Each number is 128 + 24 x the weight over its row's rms, rounded and kept within 0 to 255. Layers, rows and columns count from 0. The size above them is the row's rms in percent of the matrix's.

# layer 10 MLP up, 768x256, rms 0.0297, rows 579-631, columns 192-255
size [ 26  17  23 213  19  29  19  25  30  29  21 218  24  23  31  21  24  21  33  36  22  22 239  24  28  20  26  27  25 253  24  19  18  31  36  25  26  21 136  28  21  22  21  28  24  23  21  18  24  20 207  20  14]
[[158 135 133 160 131 121 104 144 101 135 148 142 146 139 129 144 147 117 101 154 144 125 157 112  88 120 134 102 139 130 123 147 145 140 114 126 135  83 126 127 120 131 117 136 168 113 121 136 118 146 148 139 135  82 183 122 160  97 123 105 143 103 166 112]
 [102 113 105 146 120 132  73 125 104 114 106 110 100 149 130 106 144 117 185 129 125 148 101 119 103 134  88 130 119 119 118 118 143 106 114 123 164 116 134 152 189 145 113 128 120 149 135 108 121 101 109 142 140 122 106 139 139  59 121 127  79 130  74 130]
 [149 111 175 148 164 136 114 147  97 132 156 116  87  93 109 192 114 119  83 127 122 129 133 142 130 161 152 144 126 162 168 172 124 141 138 148 121 130 128 148 141 114 111 146 146 118 100 184 117 111 131 134 126 101 151 122 148 191 126 116 127 116 156 135]
 [167 123 130 133  94 145 122 122 112 168 136 106 166 194 121 154 112 119 172 156 139 128 135 138 117 118 104 110 124 123 111 160 154 169 102 174 159 125 141 194 154 177 131 126 123 135 113 113  96 128 130 165 109  96 162 143 149 113 116 183 112 149 133  95]
 [117 136 140 181 119 117 192 104 101 138 169 134 113 120 157 141  95  80 150 126 118 133 103 128  79 111 120 132 142 135 131 141 130 139  95 145 116 120 124 130 106 149 129 132 116 131 114 144 135 172 130 163 116  80 193 110 141 139 111 120 105  94 137 114]
 [143  99 142 149 117 135  98 118 135 114  95 142 105 103 142 160 128  84 120 130  66 116 118 126 135 187 137 153 134 125 135 120 101 117 131 142  94 100 108 111 135 124 156 138 125 119 132 157 118  82 100 178 131 105 149  96 138 161 116 144  81 133 116 143]
 [146 120 140 144 150 137 162 151 137 129 155 156 181 140 150 106 170 144 105 142 112 133 115 120 110 133 120 125 131 113 102 127 149 146 126 129 146  79 108 146 112  97  95 148 150 139 145 154 146 152  99 124 121 159 142 115 115  74 124 101 116  88 143 127]
 [124 114 167 159 133 126 111 118  95 108 103 109 107 138 150 125 125 108 168 149 186 105 145 157 108  88 154 117 171 164 119 126 147  98  92 108 136 140 155 122 120 169 119 129 144 179 136 139  86  52 127 119 126 105 115 168 150  50 144 120 143 103 100 126]
 [ 92 140 114 116 128 117 163 128  79 126 130 121  97 121 134 123  91 166 146 144 117 133 131 160 134 117 137 106  96  95 144 131 123 107 124 177 112 123 153 148  81 118 139 139  98 118 170 151 164 114 110 160 135 123 143 129 102 187 157 150 117  83 127 114]
 [144 128 153 148 137 117 128 145 129 137 119 127 145 105 122 177 128  93  97 129  79  99 111 110 135 169 117 128 114 135 115 135  96 163 136 186 120 126 133 134 188  99 127 132 150 108 101 132 134 102 107 162 114 114 139  97 127 177 116 131 130 109 149 127]
 [164 100 141 147 147 131  96 140 118 116  80 120 117 137 106 139 140 131 135 115 123 123  87 108 121 161 166 140 149 139 157 119 123  97 145 113 130 114 134 148 128 143 122 131 162 143 117 121 111  43 132 125 146 130 126 118 138  98 129 113 158 149 108 130]
 [173 140 102 131 120 102 107 130  93 156 139 125 129 108 169 131 118 140 109 159  97 123 177 119  98 156  98 111  85 137 120 134 145 126 146  99 125 107 133 155 132 134  86 118 159 141 134 133 155 126 115 110 140  90 121 132 125 152 116  84  88 111  90 151]
 [107 142 109 156 121 159 134 153 104 133 141 125 131 142 124 156 148 110 188 155 150 139 162  88 138 143 107 106 122  90 115 103 145 167 141 161 180 119 129 148 163 129 144 138 117 105 117 129 179 175 171 142 104 123 167 131 115 128 141 136 157 142 121  97]
 [144 126 168 142 157 137 130 128 112 123 144 167 106 115 104 186 109 131  73 101 116 120 127 116 142 167 143 130 126 142 147 142 124 166 140 159  98 122 136 123 136  89 139 156 156  88 115 201 141 123 101 129 118 118 147 114 114 193 122 116 121  96 159 153]
 [134 116 115 163 125 135  81 127  65 109 115 101  97 138 123 146 142 102 205 155 163 134 121 106  96 125 149 123 169 158 123 130 154 108  87 128 146 119 152 161 153 165 111 114 140 147 106 103 110  97 164 135 129  98 112 143 156  54 128 129 161 136  97 131]
 [152 120 118 152 118 133 105 147 120 142 115 160 151 138 143 136 131 103 113 145 104 130 123 108  90 129 149 120 133 161 147 126 142 114 106 123 129  77 132 141 108 140 125 152 159 119 135 141 125 111 132 142 120  84 149 114 165  77 127 109 119  72 145 116]
 [143 106 147 168 118 122 104 135  58 129 175 133 122 101 139 150 131 100 157 156 172 112 159 115 101 112 122 110 134 152 142 144 142 154  89 135 157 126 135 137 102 165 131 148 172 145 108 130  99 132 146 146 127  73 162 145 153 101 102 137 128 104 123 112]
 [141 165 169 145 137 133 120 130 105 129 157 118 118 144 123 140 115 150 137 136 106 145 151 156 146 148 170 136 133 145 142 175 144 129 133 167 163 129 126 127  88 126 137 136 168 138 138 164 123 156  58 128 104 121 117 152 116 188 130 126 129 108 149 117]
 [114 120 149 154 117 128 143 109 131 125 146 157 118  97 134 143  98 151 128 129 115 127 119 105 144 128 134 106 134 123 113 139 126 133 125 145 110 129 136 123 132 112 140 149 100 121 129 155 140 112 145 139  76 118 146 110  85 180 115 172  97 126 155 120]
 [ 96 139 135 142 108 138 122 121  75 122 136  94  83 112 112 125  92 154 177 149 131 130 142 145 146 140 154 119 114 114 125 125 128 105 126 155 113 145 150 132  99 146 156 156  95 121 141 129 128  97 124 124 109  96 107 146 113 149 141 172 131 107 120  95]
 [129 113 116 149 103 126  74 126 108 140 137 115 106 123 126 134 104  85 123 149 102 143 158 134 111 166 106 120 105 115 157 111 129 134 113 149 156 100 128 130 128 143 158 154 127 120 121 117 105 129  97 154 121  72 142 137 132 127 108 130 102  92 112 118]
 [132 109 143 157 131 134  90 119 122 129 125 114 117 150 107 141 114  99 118 140  85 142 124 107 115 175 171 105 100 158 126 170 123 113 119 183 109 117 158 156 148 129 132 152 129 114 117 150 128  87  82 140 125  76 104 116 114 167 124 140 137 107 130 110]
 [133 153 142 135  92 132  60 133 135 143 132 147 136 137 110 131 124  79 139 126 105 123 172 168  73 140 147  85 116 130 145 128 153 113  90 113 136 132 127 142 167 109 105 136 102 109 151 154 123 110 156 149 125 106 122 132 123 130  89 147 104 106 136 117]
 [150  99 142 135 129 118 125 160 101 144 145 151 151  79 133 169 133 104  78 113 119  77 111 128 118 132 100 126 120 126 116 141 102 160 137 111 138  97  91 147 125 111 128 118 159 102  83 132 140 113 165 128 118 142 189 109 140 115 118 106  90 116 149 142]
 [106 109 128 120 140 136 162 121 132 114 139 144 107 107 138 154  88 144 123 110  59 139 122 127 160 150 137 147 104 110 138 115 128 113 139 167  86 132 144 141 114 117 134 137 103 116 158 173 155 121 103 157 121 127 153 109  99 225 133 154 105 130 147 139]
 [126 102 115 181 100 108 159  97  86 140 148 105 105  79 112 136 128 115 156 145 134 136 128 114 132  87 124 130 129 126 129 161 127 142  74 121 102 163 111 135 129 142 116 141 147 165 115 121 108 153 115 161 118  94 140 124 116 114 125 141 112  89 151 135]
 [120 147 184 151 136 126 102 118 116  97 156 104  96 147 122 163 102 135 137 123 111 109 153 123 135 162 169 141 134 145 125 154 138 115 112 183 134 141 146 137 124 125 149 126 149 133 149 184 135  98  57 118  86  94 124 134  93 174 110 137 122  96 120 121]
 [137 127 111 161 110 114  98 131  96 136 145 145 143 131 135 152 139  87 116 146 117 125 129 116  87 128 116 106 136 115 115 133 140 143 109 140 147  94 116 134 135 135 132 124 142 102 115 129 136 156 148 143 118  69 162 123 164 120 101 105 119 110 144 100]
 [132 116 131 157 118 145 101 136 102 138 121 117 110 128 104 172 118  96 106 142 133 144 124 123 113 176 137 106 110 123 123 138 130 119 144 144 103  91 135 120 175 125 140 145 137 104 128 176 123  96  96 163 128  61 124 101 139 136 137 109  96 117 132 127]
 [125 168 134 118 114 122  95 136 122  79 161 112  97 168 113 124 122 140 141 151 124 114  98 158 131 157 127 130 112 101 163 123 133 173  96 129 131 139 114 131 165 131 113 107 127 140 108 174  84 126 149 162  93 119 141  91 180 140 103 143 130  88 122  74]
 [139 124 121 151 130 151  67 118  66 106 116 107  90 139 113 124 107 121 150 152 183 172 149 124 121 132 160 136 119 173 161 141 139 113 112 142 138 118 163 141 127 145 120 122 139 145 109 136  85  84 141 133 158  85 103 163 184  92 156 123 156 141 110 130]
 [141 133 105 154 106 128 140 145 153 150 122 126 153 142 128 132 195  82 155 150 136 116 103  82 112  94 122 116 160 121 139 126 142 153 114 122 190 125 140 167 172 150 148 151 155 128 150 119 161 159 164 151 115 109 162 130 150  95 120  99 131 155 134  99]
 [149 124 134 131 163 130  34 133  89 110  90  96 123 133 133 147 141  97 150 139 111 167 109 118 119 160 158 145 114 173 172 112 137 126 143 167 129 105 154 145 111 139 147 149 141 149  97 104  98  66 123 119 147 126  98 135 160  85 104 122 138 162 109 121]
 [139 143 165 132 128 160 115 121 124 100 111  83 119 152 137 122 159 135 143 156 182 108 146 166 124  95 164 127 181 163  98 139 169 106 122  96 146 123 145 124 141 152 128 137 172 170 145 141 103 133  88 113 140 125 103 164 149  31 153 140 153 127 112 103]
 [171 111 138 150 136 135 151 121 147 115 116 117 103 124 136 158 151  67 128 140 119 124 100 112  98 131 138 133 166 121 142 159 153 142 113 108 166  92 138  96 109 165 128 151 185 160 121 164 118 114 135 141 127  96 212 147 180 105 110  94 132 121 138 161]
 [ 99 153 145 113 108 126 125 107 100 119 141  78  99 138 139 116 106 129 101 133 123 118 140 162 139 121 141 102 125 100 140 167 129 125 129 152 157 142 141 137 130 111 139 136 114 123 144 149 144 163 120 160 130  87 114 134 120 205 115 143 119  98 149 110]
 [114 117 144 147 131 120 119 115 112 122 145 119  98 129  89 147  94 150 104 125 112 151 125 135 157 139 147 140 117 129 126 167 126 118 128 142  88 147 127 137 143 122 139 116 126 114 145 141 148  96  70 108 102 127  79 120 103 163 127 124 127  82 120 151]
 [156 112 106 118 100 125 125 131 104 141 122 154 140 108 118 121 164 134 153 124 167 110 149  94 115 110 104 116 128 145 135 114 142 128 112  54 127  94 115 108 115 142 116 151 134 124 130 133 117  82 152 115 122 130 155 135 160  26 125 113 130 126 102 131]
 [162 127 135 149 109 130 115 140 102 152 133 101 106 179 132 157 153 105 147 127  96 161 155 139  91 157 103 128 121 203 118 149 139 161 107 146 126 124 146 168 129 148 111 120 135 142 110 118  97 115 155 164 129  75 119 126 110 120 145 141 160  92 138 120]
 [183 115 104 155 132 133 110 160 124 124 120 150 159 135 116 161 171 110 148 147 169 108 113 103  87 113 129 122 154 132 102 145 148 152 112  97 169 119 143 153 160 145 139 127 169 141  97  81 129 117 159 139 128 124 144 145 142  37 130 141 126 154 140 161]
 [127 106 117 119 136 125 148 113  96 135 186 160 120  95 133 162 124 134  95 100  97 138 135 111 120 125  89 129 129 109 149  97 125 152 114 141  98 130 119 102  85 100 127 139 107 113  92 161 151 151 151 169 143 114 176 109 147 161 112 143 101 142 163 133]
 [107 115 115 118  83 148  96 134 168 138 126 109 146 124 121 138 158 135 188 130 109  98 177  70 140 148 119 121 111 106 117  91 116 140 116 130 148 111 136 111 100 126 144 116  95  75 117 121 129 115 130 126  91 102  93 133 124 153 121 163 141 187  95  94]
 [129 121 142 159 110 129 162 109 116 115 150  81  99 103 129 131 145 124 176 151 111 143 126  96 126  95 158 131 162 166 135 144 155 152 101 144 136 153 137 126 156 144 133 144 130 171 142 138 133 124 166 146 122 101 141 143 129 142 107 148 154 154 121 112]
 [143 116 107 151 125 111 123 150 127 152 143 144 135 106 116 183 134  78  97 122  85 108 128 106 107 136  95 124 117 124 137 121 112 177 120 167 108  91 135 122 158 103 130 141 161 106  89 150 133 137 113 155 126 105 162 109 142 152 109 125 146 116 162 149]
 [130 136 154 159 144 117  95 167 110 129 108  87 127 144  94 172 120 104 131 169  81 138 149 126 132 178 156 128 126 133 151 150 132 159 129 191 159 101 146 149 180 100 139 149 136 136 152 151 143 108  87 143 129  93 101 117 137 162 118 108 125  94 135 119]
 [166 122 111 161 110 128 105 130  83 123 136 104 111 100 131 110 156  95 173 160 131 146 127 107  77 117 117 113 166 151 132 127 155 143 113 130 144 135 137 142 129 156 127 146 110 172 113  73 101 119 173 152 142  97 122 154 167  55 105 129 156 162 111  92]
 [ 83 110 108 134  97 137 162 153 188 131 131 148 125 131 126 147 153 153 163 122  92  95 180  83 137 111 156 117 130  97 125 110 132 126 131 126 136 116 146 119 112 130 158 129 100  95 133 156 172 104 140 127  91 126 136 116 114 145 132 170 123 164 110 143]
 [124 147 191 158 132 112 146 127 108 127 153 136 130 113 135 139  87 130 102 133 126  95 153 157 151 110 176 107 126 119 100 188 120 144  99 149 140 123 108 140  72 115 107 138 144 115 121 165 119 177 142 132 133 110 141 128 114 144 135  95 127  52 147 131]
 [ 98 131 121  93 128 116 147 139 139 145 120 138 121 111 138 164 122 144  84  82  85 112 137 146 148 134 115 123 118  63 143 145 117 173 146 132 107 120 119  97 139  74 140 140 124  87 123 149 171 169 180 135 122 149 160 115 120 205 120 126 109 116 160 180]
 [103 120 118 161 138 108 132 116 103 142 143 144 136 117 168 131  97  71 102 110 100 127  97 128  95 125 101 126 130 114 120 122 115 153 115 176 105 123 116 109 119 151 115 118 124 106 109  98 122 199 205 147 144 123 207 107 134 139  90 134 165 131 158 114]
 [153 136 125 125 149 123 121  90 148 106 125 107 135 157 118 100 115  99 136 155 137 119 127 117 119 140 115  94 157 119 154 115 130 139 107 156 173 154  86 159 125 121 132 222 176 103 113 136 137 117 100 148 160  29 111 144 127  99 145 144 172 129 145 144]
 [123  75 141 130 109 141 101 107 131 111 115 134 114 146 141 124 108 110 129 128  88 138  97 123 143 171 124 130 103  88 146 109 129 114 135 130 138 127 121 124 155 164 168 136 113 122 158 141 127 112 111 155 117 111 118 125 117 128 135 168 108 144  89 146]
 [135 105 111 126 149 127  84 120  66 109 157 120 110 106  97 128  96 102 139 127 100 111 150 108 113 163 104 140 136  70 126  76 123 143 122 129 111 141  97 126 100 105 121 127 103 118 161 111 119  83 104 117 120 119 121 122 118 118 146  92 120 130 125 117]]
# layer 10 MLP down (transposed), 768x256, rms 0.0239, rows 579-630, columns 192-255
size [ 14  12  16 188  14  20  15  20  25  22  16 256  18  18  21  13  13  13  30  25  13  13 232  16  21  15  15  15  15 273  16  13  13  27  25  17  17  16 102  18  17  19  15  20  16  15  19  13  18  16 225  14]
[[129 145 126 116 191 151 112 108 121 121 116 135 149 159 155 135  88 138 166 111  89  90 113 130 144 141 117 147 119 113 129 131 108 138 134 129 144 153 124 164 152 147 135 125 146 164 129  90 124  85 108 114 114 145  84 134 144 157 126 140 140 151 103 110]
 [119 136 131 107 119 167 109 114 160 143 118 105 122 127 121 129 112 137 111 110 138 131 165 176 113 124 150 116 138 145 121 151 112 100 117 101 114 125 103 102  92 102 103 152 173 133  64 114 114 111 146 122 118  93 128 127 160 110 167  87 171 121 146 101]
 [141  94 105 109  88  99 115 124 108 111 125 170 117 124 126 113 132 101 147 163  95 110 100 143 154 131 110  89 126 166 119 147 120 139  85 119 105 117  97 136 112 148 141  95  95 171 141  79 127 107 114  97 140 209 124 123 117 109 141 138 134 161  91 122]
 [150 151 102 131 139 137 124 157 170 117 150  75  90  77 143  64 138 112 102 143 141 122 133 103 111 106 155 130 166 157 157 149 118  93 120 131 119 136 127  75 118  95 111 118 137 131 150 136 140 119 132  82 139 127 135 107 108 129 145 125  94 119 116 157]
 [118  87 119 136 154 123 128 125  80 122  93 161 161 111 107 144 130 172 106 134 113 108 175 117 146 124 121 122 143  86 155 119 151 118 157  92 149 125 134 114 139 114 143 148 167 170 106  96 108  87 156 117 125 156 122 107 104 153 108 128 167 180 155 112]
 [129 124 116 115 108 104 144 156 100 152  94 176 168 116 104  81 100 124 143 206 144 117 115 115 139  90 109 101 142 146 170 142 135 131 150  87 167 129 125 124 142 116 151 122 140 136 124 105 136 136 136 127  95 169 147 167 111 120 130 100 196 155 138  97]
 [142 159 107 106 128 150  94 123 126 130  96 123 122 137 139 133  77 165 129 116 146 126 115 145 121 121 103 126 106 158 111 181 119 124 155 121 147 166 150 121 159 156 163 114 142  65 135 120 122 118 162 148 140 104 150 130 154 135 133 142 126 104 114 116]
 [101 124  86 129 143 154 112 136 188 147 122  82 114 105 126 175 123 162 114 164  93 146 140 110 145 187  94 136  91 100 112 129 116 112 179 119 120 126 140 114 109  86  91 164  91 101 109 122 125 155 136 114 113  71 102 114 110 146 139 123 129 118 155 138]
 [145 126 122 136 146 116 137 134  97 125 151 135 136 149 108 112 181  92  75 105 140 108 138 115 104 118 161 141 155 167 103 156 140 163  90 108 119 140 110 137 152 135 123 102 142 165 104 121 109 142 135 131 148 138 160 128 154 102 105  91 118 171 137  74]
 [117 121 119 108 122 116 108 140  79 113  93 158 128  83 107 113 128  93 144 182 133  86 148 130 133 113 114 150 155 157 167 166 170  99 109  72 167 110 121 123 135 139 182 114 127 135 151 104 142  98 131 125 137 149 141 173 133 133 124 133 157 135  97 114]
 [ 99 132 121 102  81 170 122 111 189 166 111 132 136 143 130 120  93 133 151 193 141 186 121 156 164 126  97 119 128 162 127 154  98 125 109  89 143 136 149  99 109 136 138 113  80  87 110 121 100 153 132 126 112 127 124 157 115 119 162  94 154 136 131 163]
 [115 103 175 120  96 144 118 123 116  82 149 113 143 136 125 131 163 125 140 104 143 132  86 127 146  86 148 161 184 181 141 129  93 123  98 119 123 163 152 128 129 120 174 125 126 116  98 125 104 109  92 161 113 131 132 109 158 133 146 162 151 129 167  94]
 [134 126 141 124 151 117 170 148 122 100 170 114  83 110  76  97 147 128 135  78 151 130 155 149 111 152 127 164 143 186  91 160 122 147 103 158  73 153 122 116 140  98 131 146 153 113 157 171 102 101 110 144 147  81 118 110 151 134 124 153 107  87 113 137]
 [153 119 117 117  99 123  99 133 117 111 136 144 105 125 149 108 118  73 134 173 114  96 107 157 148 124 125 125 120 174 131 165 107 140  92 103  84 140  99 146 120 156 151  95  94 181 148  60 140 114 127 134 145 151 141 121 137 124 135 119 129 162  90  95]
 [ 90 126 124 107 163 132 123 153 187 128 125  57 135 106  83 154  93 154 130 133  95 138 149 139 172 173 105 151 107  78 110 118 102 137 204 124 114 121  88 101 109  97 107 176 129 121  91 144 114 122 102 105 101 120  93 127 121 174 158 112 123 119 144 159]
 [115 121 147 107 160 128 138 147 107 115  98 128 132 124 117 129  93 147 112 155 157 125 118 133 158 117  79 134 119 104 115 156 141 145 189 100 181 181 154 163 130 124 161  92 137  77 127 108  96 141 144 121 141 208 146 174 147 134  93 139 123 161 117 120]
 [147 126 116 134 162  92  95 145 133  97 119 112 129 149  77 129 130 141 163 125  93  78 151 126 150 165  94 152 133 149 110  95 114 131 172 115 137 140  88 153 135 115 133 128 143 119 132 129 146  70 101 110 104 121  90 103  94 145 173 140 144 161 101 102]
 [137  95  97 120  90 138 145 127 134 127 179 140 143 147 145 124 118 113 172 153  89 109 119 111  74 150 141 152 111 147 113 101 115 149 105 146  69 113 136 127 166 148 124 131 124 130 130 111 127 110 156 133 133  82 178  97 129 131 127 149 113 145 114 127]
 [152 152 108 130 128  92 141 164  82 162 113 139 136 107 106 163 147  89 104 146 106  55 124 122 114 144 143 162 118 160 151 164 132 154 157 114 143 105 111 103 134 123 157 128 141 103 138 105 149 109 148 179 162 161 164 148 130 143  76 126 152 138 106 113]
 [143 115 112 125 135 113 176 153 136 143 156 117 151 118  93 136 185 102  81 110 103 117 153 115 107 153 150 164 147 139  93 150 119 172 111 155 116  96  94 103 166 111  96 132 127 151 109 122  95 134 136 169 153 137 160 101 126 136  84 128 115 133 120 135]
 [131 103 158 131 120 129 138 126  96 101 130 145 146 125  87  95 141 114 161  83 124  61 132 134 110 121 122 135 159 141 142 133 149 109 158  74 125 116 118 121 141 124 115 114 206 146 138 139 146  90 107 130 125 151 131 124 116 118 163 127 169 173 122 105]
 [133 131 114 103  83 141 130 151  92 130 141 159 105 101 118 148  92  58 148 167 157  55 122 169 144 131 144 178 154 150 130 130 122 111 112 107 102 114 104 113 157 149 147  97 165 151 169  99 136 111 120 155 126 169 151 169 145  93 125 110 106 161 110 119]
 [114  97 137 126 141 140 167 115 151 115 160 110 139 141 141 148 110 120 136 130 149 144 110  89 154 112 144 153 176 121 130 108  65 181 129 157  70 124 147 140  79 152 131 132 144  96 153 142 127 107 136 116 163 100 125 123 139 157 161 186 126 171 140 128]
 [118 124 113 104 129 110 132 140  83 131  70 166 123 141 126  96 130 141 153 143 133 136 129 115 140 113  96  98 133 166 156 138 165 128 105 120 189 144 139 146 138 136 166  98 131 120 158 136 112 111 127 113 112 198 106  95 103 135 114 144 169 152 106 101]
 [162 126 137 129 117  72 140 155  66 121 126 155 151 108  86 112 160  90 105 120 165  68  99 128 101  96 153 129 158 135 151 162 115 140 130 119 104 112  93 118 142 131 143 143 158 159 138  99 131 125 132 126 117 179 154 149 141  94 120 122 128 157 110  96]
 [146 143 131  96 134  79 128 160 123 128 137 128 134 140 102 102 161 125 124 123 117  78 146 141 142 168  99 118 181 112 138  93 125 142 166 128 199 102 101 104 105 131 151 163 113 109 118 107 138  95 131 125 139 193 124 119 117 166 129 132 152 170 104 120]
 [139  79  90 131  98 148 141 158 117 158 157 156 117  94 132 134 142  88 128 187 131 109 136 131 114 138 118 157 136 169 133 156 121 144 119  76  69 112  94 104 119 125 138 139  77 135 129  72 136 105 185 135 154  93 169 117 173 122 138 119  91 155 120 115]
 [139 129 137 123 178 127 117 123  92  87 138 131 153 100 110  95  78 150 157 109 105  55 138 143 138  95 108 150 128 133 127 150 117 122 135  86 161 146 106 159 156 100 129 143 169 193 127 116 118  93 128 111 111 160 106 137 136 134 143 143 137 134  93 108]
 [158 102 146 103 122 134 133 160  99 126 123 165 113  99 117  98 120  80 147 169 123  68 113 159 159 100 142 156 176 141 149 165 117 109  95 111 133 128 114 137 128 130 147  98 149 152 156  81 117 109 135 142 133 197 143 180 150  89 120 101 133 143  95 100]
 [145 137 164 136 152 138 102 110 110 139 127 155 123 134 118  97 147  81 190 141 146 134 126 119 162 132 126 133  88 136 104 163 113 121 180 106 149  92 127 150 120 120 133 113 130 109 149 107 151 125 115 124 173 114 132 128  77 142 120 161 174 114 134 163]
 [100 118 154 156 147 137 135 102 196  84 167  88 112 123 131 160 169  99 119 135 120 125 109 145 141 136 135 112 129 103  76 138  95 161 111 166  58 133 102 127  85 129  67 138 125 144 131 114 127 160 106  92  99 159  95 121 135 136 147 109 107 111 156 151]
 [120 162 141 132 183 123 125 139 107  85 146 106  94  95  75  72  70 135 118  98 137 146 148 161 169 109 100 153 144 129 103  98 146 149 179  93 191 154 108 128 100  90 149 121 120 140  91 149  87 132 124 144 143 156 110 130 118 149 109 169 148 108 100 103]
 [ 88 122 113 129  73 140 147 117 156 104 138 139 131 168 121 110 126 114 152 137 143 103 113 166 168 140 115 148 140 145 103 113 119 131 140  93 123 112 126 127 127 142 107 111 156  63 146 169 148 129 106  89 105 139 145 164 104 124 170 109 150 132 128 140]
 [122 112 100 131 120 137 122 135 208 163 149 101 128 130 139 136 108 147 122 138 112 152 104 104 171 190  88 141  78 100  96  99  80 103 156 171 131 121 131 115 117 114 110 158  85  87 117 134 110 143 140 137 140  91 123 111 118 143 128 159 101  78 155 157]
 [ 96 124 108 139 157 144 107 135 155 117 100 136 112 160 161 115  88 181 136 151 127 172 146 141 138 147 106 106 115 126 128 104  91 125 124 128 141 160 137 172  76 126 133 117  90 143 112  95 123 137 133  77 118 126  98  97 110 106 157 135 162 157 128 111]
 [163  98 129 128 163 112 146 145  90 143 172 140 145 145 100 109 176  85 122 130 118 118 147 134  98 113 142 168 111 167  93 103 120 145  75 138 108 116 110 133 128 137 120 110 140 133 127 105  91  93 153 146 146 164 156 139 131  90 142 121 112 152 103  98]
 [138 137 118 128 111 101 148 138 134 134 183 167 151 123 155  91 162  77 157 132 150  48 122 156 133 117 130  95 149 153 115 135 102 144 103 132 107 114  81 103 125 130 121 148 103 157 119 111 115 129 153 160 164 161 158 130 140 122 105 139 100 160 113  83]
 [124 144 145 147 160  98 118 167 135 107  64  83 114 138  85 130 104 143  98 125 119 170 109 123 148 118 112 138 129 135  95 128 129 141 165 168 200 157 149 151  99 126 149 106 125  59 116 133 134 131 132 131 143 158 124 119 101 119 127 113 123 102 137 113]
 [ 93 128 110  95 142 130 127 128 142 116 110 123 121  82 109 116 103 162 124 153 178 136 122  97 167 108 140 133  97  86 156 152  94  76 123  95 113 112 129 107 141 112 146 134 125 138 146 141 169 118  99 120 136 157 120 139 155 132 110 116 118 153 132 124]
 [ 75 180 126 110 180 145 112 148 152 149 112  69 110 122 122 104  80 147 154 110 112 128 141 131 177 176  96 123 114  94 129 114 117 134 190 130 177 128 103 134 115  99 137 145 130 105 130 173 136 151 106 126 104 140  94 127 121 170 105 116 138  98 100 118]
 [152 132 160 134 144  84 109 148  78  98  78 144 134 141 102 102 131 104 105 105 121  97  84 126 134  93 136 114 135 158 124 140 115 143 140 149 109 133 118 170 140 152 140 120 172 151 172 114 141  96 118 107 120 202 104 143 103 121 141 122 150 138 112  87]
 [154 130 138 137 133  87 141 169 111  94 104 122 121 104 105 138 114 113  88 121 137 157 142 110 112 130 128 173 135 182 118 149 145 155 131 184 111 125 141 144 149 124 149 126 138  97 161 160 153 117 121 125 168 102 161 123 112 100 110 149 100  53 131 154]
 [136 145  93 144 167  74 120 151 122 107 126 127 133 104  90 141 132 117 121 117 131  72 144 138 143 161 130 152 141 136  94 120 111 114 165 133 136  97  76 111 100 104 108 163 120  94 101 136 130 103 134 124 137 161 139 125 115 141 160 138 122 131 109 137]
 [131 127 155 106 131 118 105 127  78  88 102 147 107 107 125 102 124  87 133 143 132 102 113 136 145 113 125 134 148 142 163 154 165 107 109  90 136 149 111 167 138 142 171 109 128 150 154 100 151  90 108  92 112 148 118 143 153 125 135 124 135 156  74  85]
 [118  94 109 117 114 186 125 116 144 126 178 161 129 124 147  86 111  88 156 126 133 112 126 144 145 109 108 162 137 136 119 142 123 127  96 105  93 148 100 112 109 138 126  98 142 107 136  98 128  96 127 119 131 133 171 181 155 103 159 124 141 155  87 118]
 [ 78 164 100 136 175 110 108 114 156 122 123 107 158 151 109 122  93 156 154  91  97  96 149 154 162 152 131 135 128 149  69  94 119 122 177 122 161 153  95 112 126 110 101 138 140 105  93 193 124 113 104 124  86 129 114 130  88 174 161 128 154 141 117 121]
 [150 135 141 136 146 114 125 180  69 127 100 110 124 105  87 134 116 123  87 123 131 143 121  99 102 127 117 183 139 145 140 150 122 158 157 144 124 126 141 134 120 104 132 149 108 104 153 131 124 123 128 150 150 133 158 136 132 107  98 115 117  71 109 108]
 [154  94 112  87  87 135 143 129  98 150 138 110 145 156 133 135 171 131 122 192  97 112 144 105  94 177 102 148 121 110 150 105 133 115 108 123 113 100 127 106 150 137 168 155 143 175 114  54 110  81 121 158 123 114 134  91 145 137 130 135 134 162 106 154]
 [159 120 155 127 138 128 137 145  91 119 134 147 114 147 129  88 156  86 116 146 156 134 120 134 113  91 129 118 113 189 133 149 136 144  92 121 117 144 138 158 118 131 125 105 111 161 141 118 106 101 130 113 138 139 132 135 140  64 139 104 128 134  79  68]
 [111 119 131 110 138 137 112 120 106 116 149 152 149 120 109 154 153 165 163 137 124 132 157 129 130 149 107 132 126  97 180 103 141 106 155  85 141 133 104 141 156 123 124 145 145 168 103 120 132  72  95 103  81 100  92 137 153 171 144 102 149 148 112 134]
 [105 120 131  89  87 146 104 114 126  99 158 101 115 112 155 155 130 129 142 131 122 151 125 121 173 126 134 139  94 157 124 131 116 113 138  85 128 114 126 127 142 141 119  46 136 151 139 129  99 139 168 154 110 190 148 122  93 109 114  89 123 104 107 139]
 [137 155 134 121 103 104 137 153 105 132 113 146 120 100  69  88 134 104 133 129 175 115 111 163 111  80 122 121 141 180 133 150 109 120 142 138 111 110 139 100 101  89 118 128 174 102 135 117 128 139 128 160  99 137 159 129 127  81 123  99 157 131 142 107]]